python train.py --n_layer=8 --activation="geglu" --norm_place="peri" --rope_fraction=1.0 --init="normal" --init_std_up=0.0322 --init_std_down=0.0197 --beta1=0.9 --weight_decay=0.083 --decay_fraction=1.0 --decay_shape="linear"
Each number is 128 + 32 x the weight over its row's rms, rounded and kept within 0 to 255. Layers, rows and columns count from 0. Numbers have three digits each. The size before them is the row's rms in percent of the matrix's.

# layer 2 MLP gate, 256x96, rms 0.0878, rows 196-255, columns 0-47
119:191135186117111187124146117120126123128168142129182093065151099129127116126131083110096139123096105145165138109192192079129095151152108178160187
096:113129133096138093126097129084133119097202113182127091134122122097123133061097081093139048136089108139093166153125113107186169150160124153120138
096:133068144149093168034101122130170116099175120167105148134096135124125151129137095143210142137133107111068123097139133112142098093105062107136124
100:179121147054100148110131160144086071141113143122112104128154092134033144093149133063135104112121126096142131116159115071091075150087143164141066
100:133131098164093098127104106101140103127132097189166165154124054073106100177080126075114136150134117149105160115104075127159196214094117158121147
115:144143163094119119177178133148167104096191183181144086190118121133132156135080163142110141094081121126094121129170159175186153126132089129146116
098:137143077170075134078101109068140150141171097108144174139159128189105085100113102076168142121132147072120102123144092096087085076133105177138156
096:155185158068094104105105139052161152069153136152151142081130105141127094111093044100162109186127091154121125119159176118152156141109130150130111
097:153079117141150143120142143111116139101122168168101125133157123123115137070125125154132116096128198160109172140115128178087183097116183131122172
102:116228149131124168088104121069190191066129087140167153085173126157123104137101097097111123086141116130165076113160102163131110189109103085068154
101:109144128141126129098108130116100089123093179160149163128135214149090165100092128094101115134059152148113143131055136147143137100154109168126139
096:117160109122187115166133058145112158200131134192103082186102167105164130126142158074116083095100131154089119100106150113109171163091122120155130
103:126153168195146113144087091101129134083113101130167104163137161184108137131122136096166099104162117074153154194116140137156084116072118147090139
100:227151156175136136108071098119123086093158178184201161054159106133118133130123117132115125106098086101126132135119089128122115120162120185144122
095:081088135084115148146122078061117180110153107111182128093149137096131182148162159149164048166135124106104099092162141109177102061174132166155139
102:134147214100130124137150126072093170109159185130130176148168124157065145132078153088190110093154141161153116120103111138118163168151062141103148
094:116156153124156150072096103106143090129091094135139142163118124147105132140156172163204135155068139168133140133128171085130096170083092142095124
108:148141110084092085101056065104127119134099123141105121070101112108099119148089151221132137137129161186158128149134111165106165087123107087178082
101:116119121139073101139146116114149168148129134126161167142170173097140171134111153142141120119065086167109164104114105096119106150140086132099160
105:094080070164090108084076152100133059085151111157115159108156151132093163167114148150149083099129127067101083144146161142075103141061104146164135
112:073167175088088131158180075103150110143196123146154124102116103109109109110114123058157120180155161071137137122130103163154130161091128116090120
092:104126058111112122140110129119142152133083167106129073099159140097177115151137140142113178121067139106105132106133172092132156169074170151112104
105:075143057096120090118104150104188160141127158131149192091178110119074145136121185114104078113097160160109119113097185157102124117160122109089117
091:127131163141115201110110092161132080169090204124123135106137203100101130122048097070161172109089093124153147117115132107134123169122164148124118
095:076113096153167120085076099123161137112110097180109170153106134108090133134150150100106177109135131090119118179134109133133133083091105137112139
113:141141084122132125173152100101111190124138155188142166148173139101114138123089115150124129114102163098151122159097126184129118165053179181133144
091:086054133115125154173132112093146107141077137161119089170173144097152101154157109163133167065163097119171095150124088147070121129076168174138175
099:177195119169107147106124128122095115112145108167096124130085158143127130145053175107162124141161105086161143081141132131147136154143087141065159
097:127179141147127127119048084161129083138082128078120169110085111127130093155102095127070119132098158130163067100148117160091122168108135178156127
091:134142155103117136108137150111162152169144102097130098069141065136158153087095131089150187153158109127155205098131094142131219096101113116094130
078:135147116074107094155124149149122097138107116153120100084109128112057106129060146124105131120128110182170091074131143077158151097117050085149060
105:128105115146106134142088140099136088102143104098058185132166136205047197053117140115113130154135131138115168080151074153085098129114153152184144
099:140110135154089112114070124142099105124091138073104102077135105157073178080120192070170119034098112147161100135144052109078118101098131166176093
092:094128072071097117150096145074166134066117103137088172086149125103089129164153044124198121092093164128126112115164110148171099127154127157116084
097:164144172177087188100083111118097127070222128132107130082178114086074169089104130111113193163099139130128190139155124154135110059121110122142125
094:150093125149114097077087106120177140122194138113088079066086151106135195138063135154104123129061087187126179128158112142152121165109150156134065
098:121175105082132071079141126125117129073124130101145110172162120155062081177130096158122141169187130092178169188062116141144149166146188180146119
104:142131147114066152199149075121072125107133137130110111128131104109108162105115165107152135059134131148157166152127183157146130114119132214191114
099:120110135134093156147134104115161086067120124020092180103148186123123088143126081123113115118123141157112089137093139123079118135097127130111094
095:110101082090137143143083130104195132132127140149096150146133169082084152147147088106122141099143102084108106149059113118156121112127133134093178
102:134118161116146192107176162131141165116115134158104075161084112178082183129097116142072119147097098128074203100103149172153155147059124144110127
104:160091084049068121108132180110105166106150183139151132156161216198142137115150102145085152129092128162176138115093104080150064136132089105104089
100:146133053124123149144159077124105167110130048125125133078165123149091147159105151137161152148135135130185146166159163176193114122103154153139114
094:191147100102186116095068107112089126181071132057135103152099097116138148153104178142142175132132086087129133115151079156127100148091149140135142
090:146136124096133089150168133149164166100170109190135174134137150142138114078127142125127091186117157126107135086136177097109116170064101099104160
108:142104114097124100117155163132160148120163134121107136111095143201090145133071077135121087103142139151086117075105065104103127100094155147129122
098:117140069117086117133133073109135130096094090137122191191159107126124105192070189096140156142114119138129114099123093136143184127118168152142073
094:111122105140133176096095137124175120095095108171175066126132067091067133167144132155097139126117148085118137098122117123108142163164093102219153
100:133144094124178150142126121103136138108096096149161158092202100102144117144146146105121154079084130107124077090095079130107179164121174166022157
088:093101104117135141092157146160109148142103126134128093151175043152110135203101110124135122120095091137148164077145123089143066138125164136114095
094:173113168142128040073158132109134142153081092161128081098104163095129095148094133155109067131145143111165116129081136158077107158134156108086083
093:149149149086141166110057115156198068127133134151076159123153094141133095166164078093163174107075115084140164129130092069168118084140107107172116
102:185136126142153155097111175104100148064126078179214102165123137138092169091103108133111090146086117160173139151099146140171165134126141129123111
097:144098109159167098206113123127105137191108116166171071158170095073138124140128161167096149188093084120128121064114140134107112101147153161178167
110:177185151135131188114108119109158126119138101127096124123108098184129153148109107093135093094118111143071068124129169105102154100147138172170145
102:131119138114089102126099093124151088155144066128175147122090139197027081155124079113117182113133090089125150157164102108103092144163129102101070
095:088130133100112152090120156190120143128133099123121092142150147142065179067090141162093137163117103174118106118110145151201116207119136088143122
093:111149103142113109128125111128140145140129092185101116116119129111075124126094128177145123109123113125096115141214139109147185128112144086137095
103:175138154145093157149132088131089169115159110144132143144121133163113108110113119120120082152057154116118147151187184162155129132165075085098108
101:089185148118143133136051132111176193086116134152143129133188167162081163105098137144146186136128105162091136157133190149126113164049113129094134
# layer 2 MLP up, 256x96, rms 0.0877, rows 196-255, columns 0-47
117:131105110087113098146111089153140085114148157185130074081154097118113061146109114113058143118140108159038134114106121153132145112192106122111118
105:144114171094113162149155113124151095093139171119109094122124117190115111134107185153086157095156172192113082165130165169063150183152093103207094
104:163122155112115178195117110120134129133152164111138142090126157140137156081155127123142195125151106144114155155143130093141149109124168124144167
109:152137104135164162127079164170127044122063062134117069156119142151091124148169144131073155075128117135121108089178166124163177112157154126151060
104:122098150099099174155134139085146137174133103086139149131088095105158130146129140135100133188078062186091056068128114105111147068113108093105152
110:136067175099177109118148146185126149129174178149120078131103095134131170063119110093172152143164162106118152083134156132115194123143210165120126
093:103150144089122069096162140103166128099122122138107176157139132089109153122129109175007109131147100123106068114127182094085097160087166125115154
116:151117155138146182120099078148109206128105115141120125084080115083093171093117135147152105123069197063121159169129118106183118138191111071166101
096:152133097142118173137095151125114139114142159107120116148081155078129074150132151164037170083144155166125105121150144127120102146104157132124100
102:092147156122152152046135116178135112170143109223058145133127107113157142163153127086155161137118145144142125122122084146066139172153140108150081
096:143113102125155206173144103113112144136106205070098146100145165161137157090066063102138089129096119145156110121090180132093179117146173161140099
092:170129166133103128131153131103105147082088093154156136113120105139085115124125159130117106040127053124140131161088156159174152076212116162101070
098:122157115088134134141161124154109104096145083196163101140047091050140093086122070161079072157132108128116127107202120134107163185101074159175103
101:153142131176153118110081168120163096137162147145140113076127056149175170141163115122127118128131103141089126140150113225106106109161114171186170
095:131140110171117145133136120064078178104118103135103124138139166142144114040080183103155144079123113163207125139185149090162119121144059125120133
126:129080165119155115120118179132153134172101156096101084136125155106172149117131062083155161144154153133177134087132139089090197135141148123159199
093:126148171118166133133092114186076145167105128098176108122172093176146121149139122122108160149147105065114115174151140174145142119131214156198149
100:079155087149143123145086078097132120161130143143098142100098165071165155147135179091121147129151097119120128155095088081096121198148097142095138
108:141114138116153142111063108161154108140086136174148110108071082133075161064147091116109155182125125136167108104163132171192119071165114200108184
097:150113149118080161103097120098166122159120120104120178179200100103117108153129076091211100207153125123158088131137159120136089128116080149161109
105:094072134157157091134121108085162130123122112133096140170106103101123149088102143130167074159105220140058192123163120139143100094168119146153112
098:100116151125146113072122089106096119183108183144091109172112130073132078136134191081152100080087136165175206126145111105131103164121157134146121
105:116136138079187088108145149178117095165115045118071174142127159112161164129137102164074171121085076099160151158178171187126119170204126111139113
101:131171160159086123111137086136133127127125099123152140100057136141088191160127176110105079113064077089182106183151120091085122104118119123155137
096:149113161094129110116103111112181142089171186166125103121142075119139140095111037157142186135088087125149085097126103162134126119096157102146150
110:100065084092112115091120126075124126141103147131122072131114078157154097105131130155088116155148074156165141160143055109160146115136130132211156
092:158121151112112183114123104068167181165154155144122170089135118097090130112130155097142085213086095155104135078144177107162095132116107119098071
106:168137107111118123160112096071090128128141122066145120089126106143113092134092092113167151068157193168130100060091194130125131084133176174069164
102:148113121142109085076145171150159139128169190167066118163106118173156143128109122083169124121110082094105114174113101158127153132096168076180167
094:093013089114161136140150150110166084119139162070156109074106160148146126139131187152113108117159065118111128195125160172126091124102147097115152
122:119120154092087148140163060082154155061148145095140086123090095130096157101097081135154155114116164080069119115146133155163099149161139127168085
103:144125160140121120224114111110107085105128149065145130110135139096113085143103142149145127136085140132125132118110113155086149107153192132156234
099:110091159071127142121127172088173099098130168149085143159115081122167112116172111111131165083119197078138127148180099090084112083117109102171130
092:114139118119090174130104101168109155090147123106144142143144126130105108106102134125164157123162132130146110184151134068092139176141134128140164
101:129155174064168147081167112158085117143116157121114127108138114176129091154146169073140148117114105106148135038115155198127091114153172137118090
101:152128200158115093143160128198045162120160091128127077122069111104134142162163083133116120140076147132126163181099181106168111150138137097146136
094:136178138136162154164140151077171110074149147115142091130126112103182113134120159121092099116093140155079073104148121151141162081130085121164111
098:138174162194140141173136101154122129117118118135168092071159201134092125150092065116167090147150073131144123099176102124104125136100120148132084
099:147144134143120138158088143148140090100163158137088166119101128153167129084143174123099159149151100160094148074084184104150161120131105128145081
093:124111108186167118181134127137090072187046112122142119125139162091165104129190167100096166058159150086093094105101170136159174119141196137092148
101:131087114175148154092162156182096128121093136130084151109163179080141155112142142130089105127088110097140098112168086181111164148078156127112156
101:117131102139155169123098186102100214143114076100140093083106183090149156109147118146117100120089128164117154134162091111140095110103127105112164
100:136126099127156136078082114128079210152116157136083136153075115126104154139148148165136165138161154120081176164083150127119129174095192124215110
092:125190112119083086148128074104183099137178152115155143139156109179150092135130168123114084098144145181102080089120151125106120076187159144146146
096:127122085171120122084173108096103114153147049158085090117187058081123095119129096161117109085194089095151145180099098090157167114144101116121206
108:162168140148169175147184142133117071134112109063108120156153179126197116164137138134147106147126098122138115137092184152100085165142230150076084
107:096171154104144152154172147144190103135142140090103165129088193106122100099172163133062109030084120165141168149155194161103153128115071178168118
101:101153101092191197225126117117135110154133119112093160149085186126130110123144109126081099121143080076127166047137155115072117149155132197130161
092:145099126105109172174118173109153183104157159163159164162133160069132181078136091090118121187093134125084127112127082155158162142105113133162149
097:119126180095164143145059119104124116139105114087145110093094155079178204165141173160119142135130100150052111123126059138165102195185154121067132
094:106087110108191121120172160155106098062092124149164144095158138121121151135130086117113089129095086127103073126039163145149169135084107098134175
096:064119040131122118139139140161162159124025137184123096112141126135080135153146128150079103126115087192155202133127084120151110078152146148112153
107:122153110134064094141146114133095129140200162091134167141198060130108149140121109102135093155139078134137118123111208109173139083081151153163112
093:155079072145132211122110169156133081129165178163098107090137118106124152103122119114140135075137129130108098102148121224131106116124138130176086
104:155178088127085183146165137117091084135109114158108149174179204131090100118221081098136135147131108146126136160169128114105080115163124129058143
098:131164085146153145141099103114160116101156154058130130122124162091117147122119066140093165133076103090130097138167127139132192110102109093150181
092:112124167160142152075185170094128133090158111147126140138120119131130111058127138201133121119109091126145132164125123132164176150158106078163135
095:158168105168145062127117097130148157128208089085080094159169111122106199106140155172115152162176126093084094137122107105118169133151164133157105
100:122129135175177152130130108171127108092117165140057117199065101160131104118176077164095155142082203117154143147141178134159152107130114126112123
096:132098078138132149101104108136094117132177184056064119193142138110115088200142115125126161114193115122135125160118091160121134100135122155143127
# layer 2 MLP down (transposed), 256x96, rms 0.0832, rows 196-255, columns 0-47
114:155116159111108158182143172133169187094178111093122110130130131050192161141107116150123137118093148133082076114146138127138075178146044114088079
102:083121168120123142217075143170149127151130179067125078107125145089102143082126095155067071092103110128109173099143161125117140110100108157079096
106:186180072157086160112126109126155149121102154111131089131141113154141115172155097146177175139148136149193053104118098113083083153118136161076135
108:124120112125085164173120108113104137055123153108119070139116111149104106169095121151087132082106128177109109164158080166185168134148128090140177
112:091123129149137154100109158193124134094114087109094147110088110100120177137140121086125096120110121136087133142078138142131167123052190136126081
112:158108139146109145125118150158132150176103141105095158105121164085117135105155098106204120176145145179129089132083103111070191161121127167140147
095:176103132115078088084044108086125121142118060169155097115149059134145127134107140128142106065132090153140143099073064120122147156168129163102122
118:116150146164118178122130177119095173070154086157111103086128084143067150120115072096127162128086162139105185100130113078179128128087135148122092
096:106148122154119150140191125148137129101128137067175120156160120110163123126093145098205099194148129074093112080127148075165101087160143163122141
106:061068081144122107167101139145096141081101109166094105080076119136126151143121143131194177147118115122073125108147148122120162116120106131146142
098:102113089168158074085118131137117112161173094071114147149152141091143125182085151100130109147162151129141137119063103148145098185147153062094116
084:109136096128132173117080146121120094143150198122137191201124115123159130138194134096146123134126134124080146135093094121099059148071153151143170
100:141098128189129167103149141103090143160107091109092149182151078154091117136197144058118119143215120141170103151137129146070114074147140126098134
085:084154123197069140093129126130153149173109092084111132163092131115153130149197171093121120141123144168118112143114157133141104119149132099088149
094:096158135117155181100110140155146161067124151090142106154084126074109207115131081159081132112182131171124112109165136133161168120101134141132105
123:137090094106159097177125140199201109089113134071138125165108136138139188136134128071117149154122156122110184053146138150148130060134153065163165
094:150135085121102150178167154087202131146170151115074180069130077145068117154108152169126060101116131139115112083142123076084169110140113132115173
104:121082115067132114114097141135112177159112170145132114178058153119153195074132112130094128172138106085143135137104096159212085109094130139126068
104:129096158150111150164151132197135137207097125109135125164133096122090088136121209098122135109071122115063124192053166148136158130116163138112139
086:143113099168109187146123075165140056098124096082157103129114056129101181138095166111125179050118149124085105193144100159157129132125124152160111
103:127160104090150174134130135104059133096136167137146118060139132203082161148104145140090170036100135201144126142104053145148094145116129061110149
090:106139083095115095060198179142188129109154104205165138136130133151092146104098075098098120146138083145129147116184126164110098064138135094124148
107:122048167167130161106108155137146083093142102101163084139098141141172154098119093112159153098131154118077099106178166156118075081149131112112188
105:175072141132113099105103140088125108145173140137067075075161132130132107088073095140128132173176137116129173116140112166136165164141149161140075
094:083100112149136144094125167112131125155094062130119138116138110104089126160132175112131102122146117091139193174086135130079115153130131194113073
107:184086120140107143212144148126110092107111103130065114138206077095106116182142139141085095135087145130146206150090134177134112126154121137155104
087:068050103149083097176097102165108101130116081151117128168108124076179131122195146191158172098141103141165100190062149120099138124158161101211177
109:112106100142120095166129188094128089118153166109068154089118149165084070119130143109157117134138114056188174084124128112128174164085135121068133
103:208052144128086150174106177153162166136115121090152139147154131110173117108072101110140113088148125111113073095119119155109158152147171175127086
097:101175110192116139133091100168097139099082104138204067161137100125130122171107139109135164110084104090145100183167107113119144072156135128180136
117:114140138104100093131086123125145152007136142086151087136114101121085138088062097167169167116100188141076092127133132164139168146111123136172093
103:178096134112172151107170075134125157138102136177180061148118166162112127073183084109083146172155162130154119139071132047189091128152086113158078
099:158132094199125115107182133141084123060133144042129101125117149119082124176143137152115132114090135114178208156135111087177193171148118183143105
093:159130088153145123094161176086140110140095151158108136121154104116171120162141130142138049155159085093152083078086147134143203129118101067145125
103:102151173108098151131138095114105162164161120150171185094090134108157099112096083138131101082149069116103141139141167103151122083180136121169156
100:143122132139129067112131125119157127066197108131150149078062114103138143140113098080110105157098075146067110063180120108177146169125097110102105
091:139083134098143063090141116155150147148128075116139118157131141152098090109150106129129118162133102103231163141117092097092087155117145158119155
102:112088168130048132139129120114112121117114089157101145140110068105156164127151180072163135093122095096113102172088161126142190101104152124188076
102:092107100138114101074158165120141101156068136115178096121164114150103110106127120157169149119109123202198126181191112169080142160106166141149129
090:145148124099144131100173126123123150100189139140128105117184070140134112107130115126128148156100094181131160160185146152100101162130146151160099
101:138178105079135073147148175169154080112143122177122195045132145072174077073125098097167100153160151128131124118142148109105095123138141156114091
099:151151130102161162122138146154098144106093166134152178067176154118154140093156151090091171094133111164138112064107119136114136122106134155083126
091:113134128135158119129096142102100055083119159112143118114129153123129097116137180097145117169124113125109095064138124166097159128189154116138112
094:109112159110180189139051176183109132150114137106142112085124151123102164151179134151060095128118165160115135219110105149119098149127110145109165
097:081108128100139124122171124086158172180168082189085153168081087143103101092146164104110093140129083137124169157139146162101102086161103127149160
108:087101118128170095113159126140147146146073166154163160173137117103174143105138141080077111123092156100115119150151159086169104127142130155048100
106:142127125130161144074100097119138146176115142186137222119112147147125145138164146122144158114137174107153136134072156053147178140122103113111146
105:156072095138114093148146112138170139115099076126127137081125054082171146121095195092139126134129128110140153144178132148161100107169094085134086
091:106156118156128063110100096106077077113104099116134075161131105140121115166067205152139113071128155170170063132136082121118165116140112085116119
098:122134152132138087099208141103139075091148104143154119106125112080074054154151114101141115122085080148204168109124126066146134107100084083086153
092:134126172139143105106107067124140108172180143140070098162161166128097102138127120127169106147157221127171156087133115084105135195155141081161116
096:156158125129094141111168122111129150144131127091157139114109046100163097118168152115087045095124162086054119105132214136103103114146115179099140
111:171128144170112131131082103198142142147127120129125088191150087105143187127157123138153086129142105106146131157129177063110138067181137093145167
090:100134143148099114134184101132119167148148106048105161155116112142140151165112165128144123119125123135142158124137149087127132129130188122080110
107:085156150090075083108166121147108084128127087161103165132147077129118139135128179067190120162150117068103177098158191145096122136154120144179110
103:165114157087084081132133078097111125093101159129138091166121125125092079098151123158153135172133150103141084091082182098200052092104127123158101
095:139173097170105113145157114133160144119091141084109143143133121113124111145180108062127073167150148109157139130139131151100136131073148200089107
097:120181160128131151112117164118133068103096171089183152086109170136134082173113134141124114182132122121154134123109095160086021106126128159158115
098:134149150135217128168061122172181063171122140095099092152113121110120127099115127109159109121172096097123069102116126094135189110134152136151140
096:138092079110092145155135141087155111106133075116116135168113133095169135111131144138115143155092123147092114102116106120109145095207154158169096